Weights of a small transformer language model: 9 layers, no biases in attention or MLP.
Each number is 500 + 50 x the weight over its row's rms, rounded and kept within 0 to 999. Layers, rows and columns count from 0. Numbers have three digits each. The size before them is the row's rms in percent of the matrix's.

# layer 4 MLP gate, 704x256, rms 0.186, rows 336-369, columns 192-255
093:550396498505460504565542497549444516474599434483454600489444549425430470540514495502431475499493544474457563429434482544477526417439528431581475380463480576550475540480472474534440546483493564
101:546530471440447502459484511511419514596523559490482489459490493573531513519483449434504484544480530487458473538605529515427421555514586394498551528525462475585569450502461532533529503465455615
101:499437584465526316421481529448396479560583553491461414406507499506541535445449527464476574492419487445471509591506523506419481449596505470434496482574501493406552418514535515481473510595467495
107:456513520493508535425532465536580501456522467500499512458560500496529524493459511469599548518492500420476429415432374417486468600471521451512499544530535539540402443427529447484506479473473475
095:523571564479565497538499432644493475531559478499571399515492463486504526504545486500545444572531510476402544440434495502484398497564568587421526378573467456455508469447432516505574650425504414
094:513457424466545554563481578584594472523521454475533517518513425502486536530566451506399490495409495536465459493548498558439465518468421467466574552595434492415481500459568435454644572545463437
097:468624568435452414470501498478533546451544481424515591473469477452499518530483557503470491452574475539526450511519529494503533507413587583495493519522583527542547521391503448537486496481521456
102:437491599618445440510502510552569606510588504542406553609508440525522527536539553505506510497477386452531485470532547456591419497438516524498492476520441412453481465521439605507473543521475535
101:547426573458461528578472485472508522529572383471505520533541569490615353550491572507562515536414552545525494479490539464529461518450553493452460478502573477520521455561503562537577520512462505
096:454528453466433531536464551441564492502519477415467594493596572482557464573515538490473488428511542459465522541554466490499459435629567526565502369548589517499480468472439557458458551461515555
099:479535498491517378433555593545544544499538575548531565428466532462414501508578551399475463470457415513492477549444473475534520498465544504526447552548424513523533460555497467467452511489587455
089:531506466475470568549555565526503495507419463505618415469582529463493527504609522471499535512548577510460504432522508506451528507545464477421625521469519542512581469465466511433456467412528506
097:397476523540548525460545508416454567510500556597563534541515519525512485494352471591495520476530520465448474574565436501453452427526540467554438437475514417512531499459477471534543467380623533
091:417469605572486458459589452580469505558511522538543546599479456491461459569455493375578366431476447440527545565494612443482446509557479558422455444490498522506531506446493508478539501627536569
103:559618426433572424561521517447556508572572631383531528555541509384451518527501509523518450490479562541533590445486461533455502481482504554470471497519548601455416471514407417488492481521476475
099:494507570517465444487456581351496569446519559540409465602509560460603516533432548550554519514494522585378492447577471542597436511585484610544525462590563515556503473496417544515467489514408483
106:446510498553484454486500589486524444466491531547550543482453539514543536563492470500541540549460475513539443615470421427560554506501523493545550490563422522533393422421424512424513569372440498
105:573616433520566448505503457559404604443510494482531565507488436550562626582524522436528540511420507667589485556448477512521433462524459443579449591447526499526554541538440522504529594438465555
099:439571553482450391525506420496548497392538491477497482532572532584510489447543521491454508497479459501507379443486465580493489532525527528395506460396457519497484446484479484431491464471509550
100:513480512497473418490638513556489445420531463555515484423491477500582536529481507490515507556513590528490470464470496462515456561439491519516501514533541518494592481562453496470482588628530555
096:482468542450433542474495497509504493418520486483522434408440507465438426560429439524660576502543507466516437453490479459486482430550517480491587478452482519579506443413457525573447535526475530
100:509605465549521583464514558505459483493497561535534440629543486438549527486517467516505501544534583519426552536521558395466468462488511531523505471503546445476500506418529422478473521508448528
102:452565486473482483467547500503413443538432431471444569502597447507509445489463516583456546524447542599488435506524460516526507471463431555583552437590394560569543524471536570495462421429482497
099:485369556522452487543555556432462453475527461442477500467473598442570404534439526432515513416562542382508463400522521564544438483480477489456523500428560584473428458531562490468533416513480449
088:489463540540375583480455450433504499412478571462496549554393514508532536476465540439454503426539453479502499478498499532501532538472479518565452456466517472550394513456490467499603482442547526
093:478520520463485513485519560460467514523488456453537593460577437519519472501465501366501336540551568490549420496524572511431512500509468507396586385511487507460462456480535421477503522564558427
103:449365481440500539542541484480511553577423493461489479434478473485507427584473439475512600486438494552503476478429507513476471483470540511533465426427507490534465382437476479482452522525541508
102:516611507496552388560533487377502500514421560548535504458482454492567488505505450492536581537452489475548475607451513507565467417483480563504475464553541484518435524570550376517490523603513393
105:610474596496398534526378558527446465503573521569466508480465524507456461390514523533458522502616529458412513524499531479459475474500573423482611511533575534596551524445583501479609568585543539
099:504551503426500423497528468476441532482437387507429468531472521498451512487525520626626452477528551585518444571444477502542580409556516492501590610490525511498551555464502487428436501490443477
099:586597499567491519486505405538543556459450501539526469510459509569505561575483388499534490476414477518473501517510500479530516578472505526435513502448539523460449497427499537536460601425397515
102:560504537563529478484537450551505560602523517412418536541461473461571488457463486448497545498428543555497508545509448461481380524525501463505472403506355551452546483558534547558431513482491515
103:455539569451483496449541459429426450497499463455550540610524553489472530438567565451531539561516597491592487459555482469519454534496469568481527526523579523487490524521506490520495504475528514
101:568512577481493570390424496519386484495483446591530476526494498471484436418525496458494454491547511519506592428497507441471453485543505525513443528514529487511596443555521453528484474443558523
# layer 4 MLP up, 704x256, rms 0.188, rows 336-368, columns 192-255
098:478446439480454460455550559483512596474565587528489493544394475416564502517402529454438568575522600434481501522553515455576405497467595546500430504505460548534502499503568511501518501505542511
099:589475525472436560486494533525440492508551511579579531481439486575517536458530497551430506520462463405499462475558544453447571557514533458420464565480532488474585532452338485476476540426448551
096:556429520529452450522505532628513422431457481521448521403559492428593536438480465471484540459513507509530461440516426437510531511482501452535522532466473479453592654438538543424525513532372504
098:512461530550479429407476606554429549424526538456499559493458563461605490515481433451497483426523430376493516454583509522557478468571426511464554441450454429455488510520513528543535451503434484
096:464473544521529489540456473467506492493444497482530439447479423425430458534596438488530479558413536515507486477493462472573551424613512543484531474513416488420455525596514463438427528513467486
091:393465458500501521462550516501504465445503394500521477539394444493441532460477346458370578457434529403577447478472494467516550529434471505557506588539474501475513497512549495542470525494547528
093:483443464446497509503526534479483472593497498572555484496406480571446540487493433550430514520485497458507504546637447470493529508540497527539521420404532484549476572437546421578504480456538535
098:457436473518522468518520450597522565496506512630510490463569506512461506442502525549459486569535454443487462508600519441495610426491484600502518516565356429413428434460354572495512539497559476
101:505507518529493450482482500431513509421500601554558480503545512543504500501491496422437543481532503460568451449543445603505516469514479494424509421466503588507476526510559572454503519412509592
095:517546479496569581378487559430508367455478468462357526531413479459482556553458508428498516470469510550546565458462491538584418442439555419572410547584471515459502480499503482447460502574467503
099:557574505575512447466417484508428513535484398453610434509458508578619446480485561440537494496547513556455390528512506511448590512484508493477514426456486404499529529490467512426532460513476414
091:513440547496506533566516502494591526478450505491650495491531526457552505471563609526410469507455518520475499482471502514409497463532484464493500530426586540553515593544505512501513427532530537
100:466470583491568418516473463396483523543479475570437540630525442489460562548537503466447499447451503422449462592420471461521459523469503557513633534560455512519539542560489440586540552486485498
096:539467455501529479456477501502474563445482492567547437401508467484596498504463487479481498448449500524566501578479441490436506502558521499599515454478509548586550523375340455465534548422442485
101:467535473507380482538404486552515490519497562515458457540522567490440483487447427476503564530423573557517538488452527545527588514531480545487545436358473443466486475468483449490527466406521618
104:523442495538482405469456474497559566393507659494485557543549518521595493514401564514460597462503474519431449431545541480556540481514530503544486458524472504544524477447516501559497418588528528
106:472483513462479506451484517468459493555486517444501491469444402535420492541498549506506545520494586540487479558561453486586573509500593454506434488531514504472568494481494521522537511454590424
102:414414515516468510556470436520496449467440465482482564466504524472472489550497474531486574599509503513469414504554548476513433491470474484501494517402538504512477527461467466491415515571509449
102:572548514522531512492571554428534464485497550510578631487545526532529521483467528589450520582581542577457515481576480440437503495498449470504542400565576525478453516502605465492506490421455534
099:519427451473559477479550462547468567514487557478543554553454522437527451451507533555456545455563426511447513430488558588410489503335563441498426535444521475454442551498465481567397506452543414
095:584474434496508464584491475534581585420518534550535592494604477561458521575538446505459545529422397544488422419486478533466529504533556573565496485522507512515531430542551527462524474420560509
099:523442465451532534578437439427452491597514454527500511512502434475484507482562534475468560466515521502455517443609559551467461487452464471547561473502579527526499479489454522429467487523491554
101:484487482458491478563500491438480440559495478544434565480530459431518503531600583552544474417492478477503442501562508403543474441443485513557527389493406532582532540493503619480462312540393566
097:443512554471447448544517524468507503493429504502556527625487441480544454416548523449574550383547504489519485476487504510521509508480504460503387481453448463418481449500590535490451462503519499
092:450479506499500509425567446577481479522465511556417576501486578461494505506470493431564595464495414532535515497427478444469550482494445442419426528497570434504551497509537646493521530500492422
092:535438539511469524511400405622554523519516510554512523431392470450419429531432565440330504560547517492543507437516475450568465496536563423547602512509462527493464460541459510477467493521559489
105:506508505521563546510511572536491552486523477511572487567487502507440569606482521517498581459442467443498437494437497500502455423532488475383457464459547458482496549535479426458513433421463487
100:520573435460485570544605515498534536530524462532472458468490415468501482499500449521544521479469498526546623560404485535484476451527440478426495398498479407450529513461462474451451463576482495
109:585469501456556584467601413482469337532480526541539582500446458481431454549378483509478521562532459484327465484457518457550545530595586520532430428515482477463473521492571523561496555487525503
098:496504550520461511555559496451398482552521541495536528563534412489585504476487495497470562559599481655507441531484499550440456498438468592609554525430443518547546486483529519522410478598445497
098:351530495465450427504566572507477489500557523542542552513489461490591447401577611538495538481517469527494487479445442496547438478548454410442469554504500473515580473430550509477481402524629538
105:389518504517453458528591514499456417477501528539457495532468511477547424466472470441568481529465534444479468436453494472488492534567530596507556449468525507459504367482484547545397484530451515
103:539421508465487505527490541509490509498492518518583574483494622461474472576462483486546487496407439475495542407544620527541413465556468420535562501407544450466533454486570501537457495526426443
# layer 4 MLP down (transposed), 704x256, rms 0.109, rows 336-368, columns 192-255
100:544466503560430462593474515614553534522523460523449515612566562404547460516533483479443472498563515597543489441516553520455579492448536574439501456537510508505492497567455469513468566498457549
101:459437539536556554516491516562557525559554471437337520425547423439461481505535478452499427422543624467450543526540533501462483483499480567479464445457529545550508458499482569515487492573434467
099:541527431531525536493483473448532531469515443449620549354501484519586559478569523563472523469566536494514493480501604477532540577435475517565500536459472499467457473474402469417442539487481524
102:497601489497531596468553478451497560520538422502439514542497481465530596484429598516499510581542521448437587566548541566585488468464489499478520452507478434486499603574504545464521514476529543
092:504476470463401533432443555593500419532528490473503490450436539507500428427379459424511609417437436391497630551544543433503491542477511426434467617577478504472579430641417546475426465598570456
098:503522617405507456537483502518470470527493505516477509415524444536451484424514505464537450514460492599438474528456476517506527483467525428509526591523407552490488494375487515476573436502548471
097:485471472547542555437599540449439530465515466542576570480509440474487538387425540424391513451452479497503458573588422606571492464620329463490540448415472477420493454533553484474545445558583433
097:471509493579523583483451510486461474505463492443486560424534599486583483503521482465473605468390478486531511500504482444534472539561443438496492507532470566410445465515521590540561526480470531
100:590458593466486444426576522382527548484460449475639440510540532469493452389438550424536603496515465539498545528547494540482522556508554492436509588467490445470473477608478555467515583523439406
096:532557529486523543516418565466490550403461481494467455484489484518506431554533540499442447511503493412537573458461474516517468455553487612473567562498541509497442555519537518430472477541547488
103:515543583461446508452512452398504498461490457490513449688524543429492435540523514438437538512541535573509424472480494548548505512647413464498489546546474441477571535441482535469550410459486541
094:524504560512482466536500605494475434579469466540502529422530536519515444508527488463430558531599415507464453534536543481538580479535499541586487524441551559560463548470532475567447394465503443
104:458451514500487582455612505518475411481541436449510531486471459514536568596523453526452464509473515420576534573558534516496493490492579531473482429441530565577577409546474498521505489538532464
106:501534509531480493508489573547555541491515498580489403527468560488452547512498563456559376461427477436407526436512517423532509438486464435471503469525469516449417515504468531492485493506520503
102:540539482490507521395494565396558573562560461527465522541548468554556588404415546503482578521504556428458626464530484533420528536418560529554567464488487456407533536572507540450555477488476495
099:451458619433504553521542554488440410455451469478457599461519568503470514463468450457481421550501510466499464503387571526561498595514526523486476479492514595502524474455426470535364599581382400
105:501562414531383352489509553478544449541484464620360509407465504502478465443467450473494461496550502481428479449456604509537509453503427484612522514562505520520550646509505557518575555519529491
104:509536421475423436513496602582430531461563370494467490493516489436479495618441503564480547424512510477564455543550478444490483458464546496556489435426467480510402424622486515539523498497506494
100:519542536494458512512498493463529505518461497434533515565488482518547471353495526624451515497500432442480472552555471521447471509492480533506426420564455506507463420542536506432515476529466446
100:486468461516492502435442523493441457582487572533442452534492526533525551521512472477456442429519530435555487492506483504498462541500472467485519437556531546413469475425446498512480466488516545
099:459572532470451555552495622549465489469459582512481425475467497539583453579502488604491487481493527567605501498479537526505507456431514529506408539548495493503495529420586487590554532540467490
103:478461522492439491556476544458492432465533490462528435504446390487483525476502504625478535516553510463580565472476500466469510480453567491411459495432412451481540543429531582480564541505467427
085:480533460483410555523382472543502446419491480523500544372555452604458492536526425483515509561466486468537485485459489531556494503472465523580431448524567437539535549468541509503485455469473545
105:480477525419476486500485518528482346544440540539424518375377560545462459533545515513453466425491549479534489556561518523521503557558548475483458499541354400536421517485563501436517550566497506
092:503547520582499744446511541507417451540505561448442498531577529494457483486574406544465456563462471403515543547407537527478464421509537533588511481542534477497491547484514491434421557529446519
094:518521482360533608501505452579466556472584543553433568436516438566552565512482486583534503506407456550457515561494407473460515492498502513468457514518415548555488491412422490487623504435468546
111:489562573475471399570358532570455499523468514471520424432477589478523396541571548528492560545445443489488461493453525492592567448584567469459439511506486492562499449464494427497456492436493498
095:505516548557530351355505465426531527588477500501460552472518486533511507563547463456549508494415531445505500427497542463510507486586501466500431488455465543553582543505474496438513517492505543
107:471460510474434556509534517474453541549425536493572486390517479546501499557512567516550522440538514481451531517447570577627470496512573538469423581525561488439533526451440426486453570580449477
100:466487515438502519506466408517564507470553499441504422588405517524533472433588513501473501490425528555363451537437534518512441436420462431422373383445501556563463406492484346501505544466472456
089:517492554448468353402464531487466507431594431446402463564503482452450502533514488496499462461548426526435491464465568522462466522514565517432533559608424479536511438446486528527488500486479446
109:573549492548523458552509479566617491466472550488456451455409493497454509425427437493504473534589456585534455502410524469505497519522455438563450532516545513567531529419509466431398531522461500
101:519553453509432430443460500517583526487510389480460500527548521470578520515465609501492501537509399505520527541399511545386526572463537544535499427530493558486477560458447503557521478412440466